python train.py --num_hidden_layers=12 --rope_theta=10000.0 --init="normal" --init_std_qkv=0.0202 --init_std_o=0.00413 --final_lr_fraction=0.1 --max_seq_len=512 --max_steps=5800
Each number is 200 + 20 x the weight over its row's rms, rounded and kept within 0 to 999. Layers, rows and columns count from 0. The size before them is the row's rms in percent of the matrix's.

# up: layer 7 MLP up, 1280x320, rms 0.0378, rows 1060-1084, columns 192-255
# down: layer 7 MLP down (transposed), 1280x320, rms 0.0181, rows 1060-1083, columns 192-255
up1060,091,186,159,245,215,209,174,203,185,171,195,218,227,168,232,185,184,223,193,208,176,212,198,191,182,184,181,200,218,200,206,206,186,207,199,207,177,194,179,222,228,231,197,220,169,241,202,205,201,212,191,202,217,187,191,182,174,228,211,196,189,200,239,211,185
down1060,097,203,210,156,214,213,205,238,219,208,179,161,199,182,212,212,180,193,220,209,176,196,238,165,198,215,184,173,187,242,181,208,239,208,197,177,189,181,205,200,190,245,212,195,176,222,198,173,174,230,186,217,179,172,180,187,175,230,194,224,209,174,194,199,204
up1061,103,197,187,215,162,194,201,193,154,212,226,222,183,230,183,200,185,231,195,226,170,194,178,191,191,196,203,190,237,223,185,198,223,178,215,192,213,209,178,222,203,158,208,203,218,217,187,208,184,215,194,244,190,218,168,208,193,196,199,185,179,171,192,242,206
down1061,103,208,244,207,201,190,205,227,247,195,197,211,180,185,182,176,225,180,207,219,213,205,197,188,204,207,157,203,210,222,218,221,208,197,195,201,187,206,176,200,200,197,228,215,208,210,247,177,230,194,206,171,215,191,221,167,189,171,191,246,203,185,176,158,186
up1062,100,186,175,187,219,200,209,216,218,230,194,192,235,157,188,205,212,201,224,233,202,196,173,200,192,188,163,174,205,214,236,197,212,202,210,196,190,191,187,202,150,222,222,195,196,187,200,211,183,192,174,190,211,176,226,203,201,231,219,214,204,213,216,245,186
down1062,101,227,193,192,227,153,179,237,180,219,227,200,184,203,232,195,161,197,181,209,198,174,233,226,209,243,201,214,172,193,201,215,211,201,201,209,171,223,218,180,225,189,163,210,203,232,198,204,232,219,205,204,219,227,213,171,185,234,208,191,204,222,161,214,210
up1063,107,206,192,183,172,193,216,202,194,193,207,209,184,199,186,192,197,206,179,178,199,201,193,188,232,183,221,177,212,146,200,186,188,220,225,206,233,208,184,194,233,212,196,192,168,238,203,235,185,229,187,221,249,165,230,207,234,227,196,183,233,195,208,221,159
down1063,104,207,205,205,207,211,219,189,176,168,128,214,216,171,193,185,166,184,219,255,229,185,221,158,220,198,188,202,206,213,196,170,218,183,201,184,213,189,237,224,167,238,164,193,197,217,192,211,188,183,180,220,210,188,233,189,187,202,208,188,201,172,221,222,169
up1064,097,221,191,169,152,203,190,195,188,196,233,198,178,215,189,236,197,170,221,190,201,193,177,203,248,174,205,189,188,185,207,201,207,204,224,203,219,179,192,223,183,201,184,176,200,208,221,161,189,172,178,147,195,171,206,212,206,175,196,198,233,182,214,169,201
down1064,094,215,196,220,223,213,165,218,162,200,192,215,206,242,176,249,163,213,204,194,139,217,197,203,231,157,189,178,217,203,203,220,217,232,217,185,219,242,218,215,188,174,193,220,196,258,221,190,176,163,180,196,182,201,206,187,192,196,188,193,190,189,210,173,202
up1065,096,179,213,207,217,181,171,201,175,165,206,133,195,180,199,180,190,177,201,189,194,209,196,199,192,228,224,182,214,202,220,208,210,173,233,184,194,188,218,222,192,175,195,213,172,215,180,226,183,189,193,202,208,185,192,190,190,193,197,241,203,208,213,233,185
down1065,105,189,214,173,204,219,179,213,217,217,181,188,192,190,171,167,176,181,198,195,212,188,199,208,211,207,228,188,214,191,210,226,173,172,214,235,205,177,201,192,209,242,190,216,187,195,202,212,219,232,214,207,156,200,191,191,208,217,203,201,172,184,186,214,207
up1066,110,223,231,201,206,193,234,215,194,187,191,177,189,211,182,180,206,220,203,161,168,199,212,202,159,224,221,160,159,204,214,198,212,217,243,225,206,168,211,189,201,193,212,205,228,214,170,195,254,174,195,216,206,194,213,171,218,162,196,237,183,183,184,221,175
down1066,101,222,171,204,206,175,216,190,176,193,169,192,235,173,210,193,211,175,192,218,215,230,207,170,222,190,209,218,198,227,193,198,194,217,196,217,203,205,246,195,167,219,225,206,185,208,219,183,185,209,202,232,160,153,200,213,183,200,190,205,223,176,203,197,220
up1067,099,189,205,201,139,216,200,180,204,198,186,184,178,161,199,185,202,179,185,188,202,202,204,214,236,193,217,230,181,206,188,219,228,194,231,187,183,166,196,208,202,199,201,175,185,225,185,212,203,183,206,200,193,175,203,208,169,217,194,198,223,195,214,203,215
down1067,096,186,213,188,139,199,222,197,172,208,199,219,189,215,217,203,174,208,211,234,222,192,154,220,198,179,199,221,178,197,200,201,188,213,242,215,191,205,206,174,179,181,176,234,223,225,200,195,235,222,162,174,213,199,217,176,177,185,240,187,179,166,183,211,213
up1068,096,179,244,187,192,143,249,204,191,203,217,204,185,192,214,204,220,181,166,186,175,200,198,212,229,210,168,228,206,197,250,206,234,218,190,222,217,172,174,154,162,209,190,182,196,149,214,184,185,226,203,175,202,233,201,166,185,168,202,203,213,209,211,201,204
down1068,093,192,184,183,231,225,173,182,232,179,247,236,200,181,190,196,198,183,196,226,215,184,181,212,198,191,232,203,214,202,190,170,216,209,209,214,189,191,230,184,189,189,207,223,238,172,199,181,199,187,190,214,176,193,195,212,159,184,198,214,240,205,182,184,214
up1069,108,198,193,187,217,205,177,245,225,171,195,216,158,185,241,208,184,211,204,213,171,187,217,214,207,188,236,170,195,190,200,182,212,185,215,212,200,175,187,161,209,186,201,215,194,191,199,196,204,228,193,218,247,206,208,190,216,196,177,197,195,216,185,212,193
down1069,112,207,166,168,221,190,168,230,213,188,195,158,213,233,179,198,184,194,185,161,188,191,223,244,190,218,204,182,199,167,207,163,176,209,193,167,238,193,207,199,179,179,219,207,202,210,176,195,199,208,202,191,196,195,231,190,206,201,243,230,194,197,204,199,183
up1070,103,192,211,198,190,204,227,209,195,214,184,211,197,227,175,205,168,202,167,211,204,197,242,192,223,187,154,227,196,206,211,164,214,193,154,213,211,211,210,192,172,208,192,204,196,182,220,215,178,233,209,214,233,168,190,177,180,220,169,187,208,207,168,197,189
down1070,096,204,212,145,190,217,200,204,221,168,197,187,242,205,207,174,203,224,199,240,215,175,232,242,228,196,175,220,205,212,201,186,182,174,227,203,240,190,176,207,208,215,208,195,256,217,164,223,194,181,211,240,183,205,192,178,197,184,195,159,178,226,187,207,220
up1071,099,212,183,195,188,225,198,161,207,171,187,158,179,208,214,250,205,189,189,214,186,209,199,199,206,208,205,212,205,198,183,211,180,209,225,192,203,195,194,194,166,186,253,175,183,207,219,196,182,184,166,191,232,193,216,176,196,177,188,207,206,227,190,178,205
down1071,103,170,227,225,181,174,170,185,209,216,209,210,226,212,220,186,199,194,175,220,194,218,178,161,202,182,189,190,198,208,195,206,218,218,211,226,213,184,181,208,230,220,201,234,198,190,198,242,192,177,176,207,158,198,220,210,204,192,166,219,220,172,206,170,196
up1072,110,240,195,178,230,199,219,229,216,207,175,217,204,165,185,220,195,188,190,198,240,221,186,182,201,210,191,211,227,190,180,198,235,201,207,189,185,210,207,192,211,177,218,180,206,224,206,187,193,193,187,196,218,172,215,190,173,198,206,220,192,202,199,183,201
down1072,107,193,204,191,191,231,188,163,201,181,193,187,206,176,211,217,194,187,219,220,195,195,151,213,184,221,193,195,187,228,208,166,218,203,213,197,209,245,149,208,204,195,213,240,188,218,216,199,207,192,187,229,211,172,220,239,156,195,176,225,217,206,151,181,191
up1073,107,191,190,207,193,221,210,184,180,187,192,199,213,178,166,169,189,180,218,218,172,202,198,176,234,175,214,206,218,223,212,230,219,223,183,169,197,214,233,205,209,184,203,212,236,250,172,186,215,188,217,189,209,204,231,203,183,199,180,234,170,209,185,228,194
down1073,103,170,232,211,199,194,184,170,180,186,196,187,218,188,184,218,237,196,200,212,228,178,159,213,231,170,212,192,186,216,214,173,205,200,183,204,210,183,189,179,204,172,191,199,189,226,175,188,173,206,183,183,215,189,198,189,187,197,204,204,191,190,149,185,231
up1074,094,220,180,201,175,244,247,181,190,219,201,175,201,176,157,223,199,188,201,190,219,183,221,193,190,201,193,199,210,183,199,191,220,195,215,185,180,232,230,228,190,190,164,234,202,183,190,208,216,199,199,175,186,209,196,186,195,175,211,183,211,208,228,188,204
down1074,097,200,212,179,214,202,195,229,214,184,182,197,183,153,197,224,222,174,194,209,170,189,238,216,235,208,211,209,190,210,175,173,220,229,212,193,206,177,193,235,199,175,227,199,212,194,199,181,202,189,155,183,219,212,188,202,199,195,184,193,180,179,209,218,203
up1075,102,208,235,192,198,197,203,192,211,215,161,215,196,139,164,175,172,188,246,183,213,208,239,210,243,189,182,256,183,206,223,170,204,227,188,180,191,204,192,214,155,212,206,207,216,202,208,183,194,204,199,204,216,190,158,182,201,194,188,190,222,220,184,201,180
down1075,094,183,178,196,226,232,212,213,198,214,200,214,214,209,210,165,188,239,203,235,152,207,225,172,202,198,204,176,205,207,179,212,204,183,235,200,200,200,195,168,211,192,170,200,212,255,175,183,192,206,191,193,220,213,190,203,210,213,233,202,184,181,197,168,222
up1076,091,222,197,218,209,214,218,219,171,165,202,165,166,190,214,231,168,207,197,236,199,233,193,187,220,166,219,183,202,215,192,184,228,159,185,211,220,224,160,205,204,227,219,204,180,202,240,218,215,230,177,206,198,199,174,157,158,181,175,174,209,228,212,174,217
down1076,096,241,223,221,228,224,192,189,218,228,188,245,186,221,208,211,177,211,181,195,240,178,193,208,200,215,178,187,190,217,173,208,189,206,172,231,206,172,172,225,207,214,214,198,193,231,177,206,203,219,227,178,176,176,195,206,215,158,197,210,200,176,203,187,219
up1077,104,185,218,192,207,208,250,211,202,152,187,208,202,195,169,210,204,213,196,177,176,226,214,195,212,162,207,200,156,162,202,198,202,210,201,169,160,189,196,211,225,198,160,218,205,205,209,224,209,192,185,176,211,203,255,187,190,214,209,202,187,228,185,173,234
down1077,105,212,205,172,226,210,181,203,198,214,173,187,168,220,189,199,183,188,216,185,201,177,204,197,172,172,203,175,192,181,209,226,187,198,207,208,202,206,233,206,227,250,235,235,188,199,197,217,192,193,198,212,230,180,183,163,223,204,205,168,194,206,183,175,180
up1078,101,214,239,236,197,214,220,188,184,214,222,203,175,196,186,210,200,200,212,203,212,212,186,186,193,201,203,242,204,195,220,208,210,205,222,235,160,228,181,199,180,185,240,189,224,220,201,235,181,194,203,170,207,209,190,224,183,189,172,198,204,212,203,195,207
down1078,107,178,185,198,188,208,176,175,252,197,193,201,185,182,179,227,185,185,185,219,207,216,195,215,153,189,160,219,186,215,163,184,212,239,219,213,192,214,187,179,204,207,207,216,205,201,179,234,232,199,194,206,207,175,185,173,186,220,210,192,190,202,220,172,198
up1079,095,189,245,217,190,155,194,177,211,232,184,190,195,233,189,179,191,191,200,191,220,193,190,168,220,200,197,164,220,190,207,193,194,239,204,206,225,210,221,238,222,193,207,224,220,188,224,196,220,171,218,193,193,198,174,205,200,206,192,193,223,185,193,215,207
down1079,097,210,185,187,184,212,178,207,187,170,224,232,185,214,232,215,228,240,201,177,164,201,178,236,209,169,210,211,168,190,205,237,222,234,172,179,188,191,193,170,183,188,207,179,189,169,219,188,173,199,189,201,165,215,214,193,184,181,196,200,203,195,215,204,213
up1080,101,216,183,206,212,206,198,205,217,206,199,168,195,220,208,160,209,210,208,232,202,196,212,169,198,231,199,175,211,187,199,206,201,215,208,192,192,159,228,177,215,200,218,210,197,217,178,192,241,221,206,214,173,241,190,217,190,188,213,162,198,215,208,169,215
down1080,093,178,230,222,182,173,224,238,198,198,175,204,202,179,206,212,210,219,218,186,216,170,167,191,190,199,195,162,208,224,208,200,190,189,168,203,209,269,207,182,179,181,188,188,206,193,199,196,190,186,212,200,219,188,214,180,188,230,174,232,209,180,187,207,256
up1081,092,202,226,220,203,224,220,200,204,226,190,182,198,195,176,184,205,180,216,218,195,180,218,193,163,180,189,195,202,206,206,194,174,217,216,198,229,192,211,231,212,223,208,215,203,212,200,195,222,197,192,219,182,177,178,181,186,198,185,185,181,218,226,198,164
down1081,104,186,199,191,171,226,189,195,203,223,228,217,219,227,189,190,183,210,191,152,199,200,156,197,248,235,194,204,231,211,205,186,185,178,235,178,180,205,198,190,215,210,198,200,211,213,185,209,177,215,227,189,227,197,196,219,215,209,206,194,197,145,173,171,190
up1082,096,185,165,193,151,221,173,167,166,199,242,178,225,175,186,226,179,219,217,201,163,175,211,220,222,211,202,194,167,224,199,240,220,184,180,183,194,180,172,201,196,218,191,215,218,230,198,237,166,208,196,179,192,213,199,189,199,208,171,204,164,226,197,200,189
down1082,114,184,209,204,192,185,219,196,199,197,158,229,211,217,167,206,224,190,205,194,198,195,224,215,169,236,182,189,219,210,214,208,204,200,201,222,219,199,207,212,212,188,198,179,205,199,206,165,186,212,191,200,213,208,195,203,227,206,209,203,196,213,227,183,210
up1083,104,234,165,210,172,179,183,222,195,221,230,228,187,221,204,192,178,204,200,210,202,198,228,206,211,179,196,179,213,193,189,212,178,225,146,199,176,206,216,182,208,216,227,216,218,177,157,184,202,216,192,193,217,194,191,183,206,209,224,213,200,206,173,190,215
down1083,097,200,181,198,188,182,206,187,168,208,191,241,198,194,210,234,209,174,222,224,220,192,214,192,170,229,183,170,231,187,205,178,184,210,211,194,196,229,223,214,185,228,167,203,192,212,241,210,234,224,199,185,201,222,170,215,175,237,226,169,218,185,189,190,219
up1084,105,204,197,162,200,206,172,201,200,187,219,169,217,197,190,199,210,204,189,175,194,215,230,217,181,196,182,202,218,201,210,201,187,204,182,192,205,215,157,150,220,169,212,201,200,174,198,193,206,186,171,173,242,211,214,221,205,191,180,167,220,218,165,211,221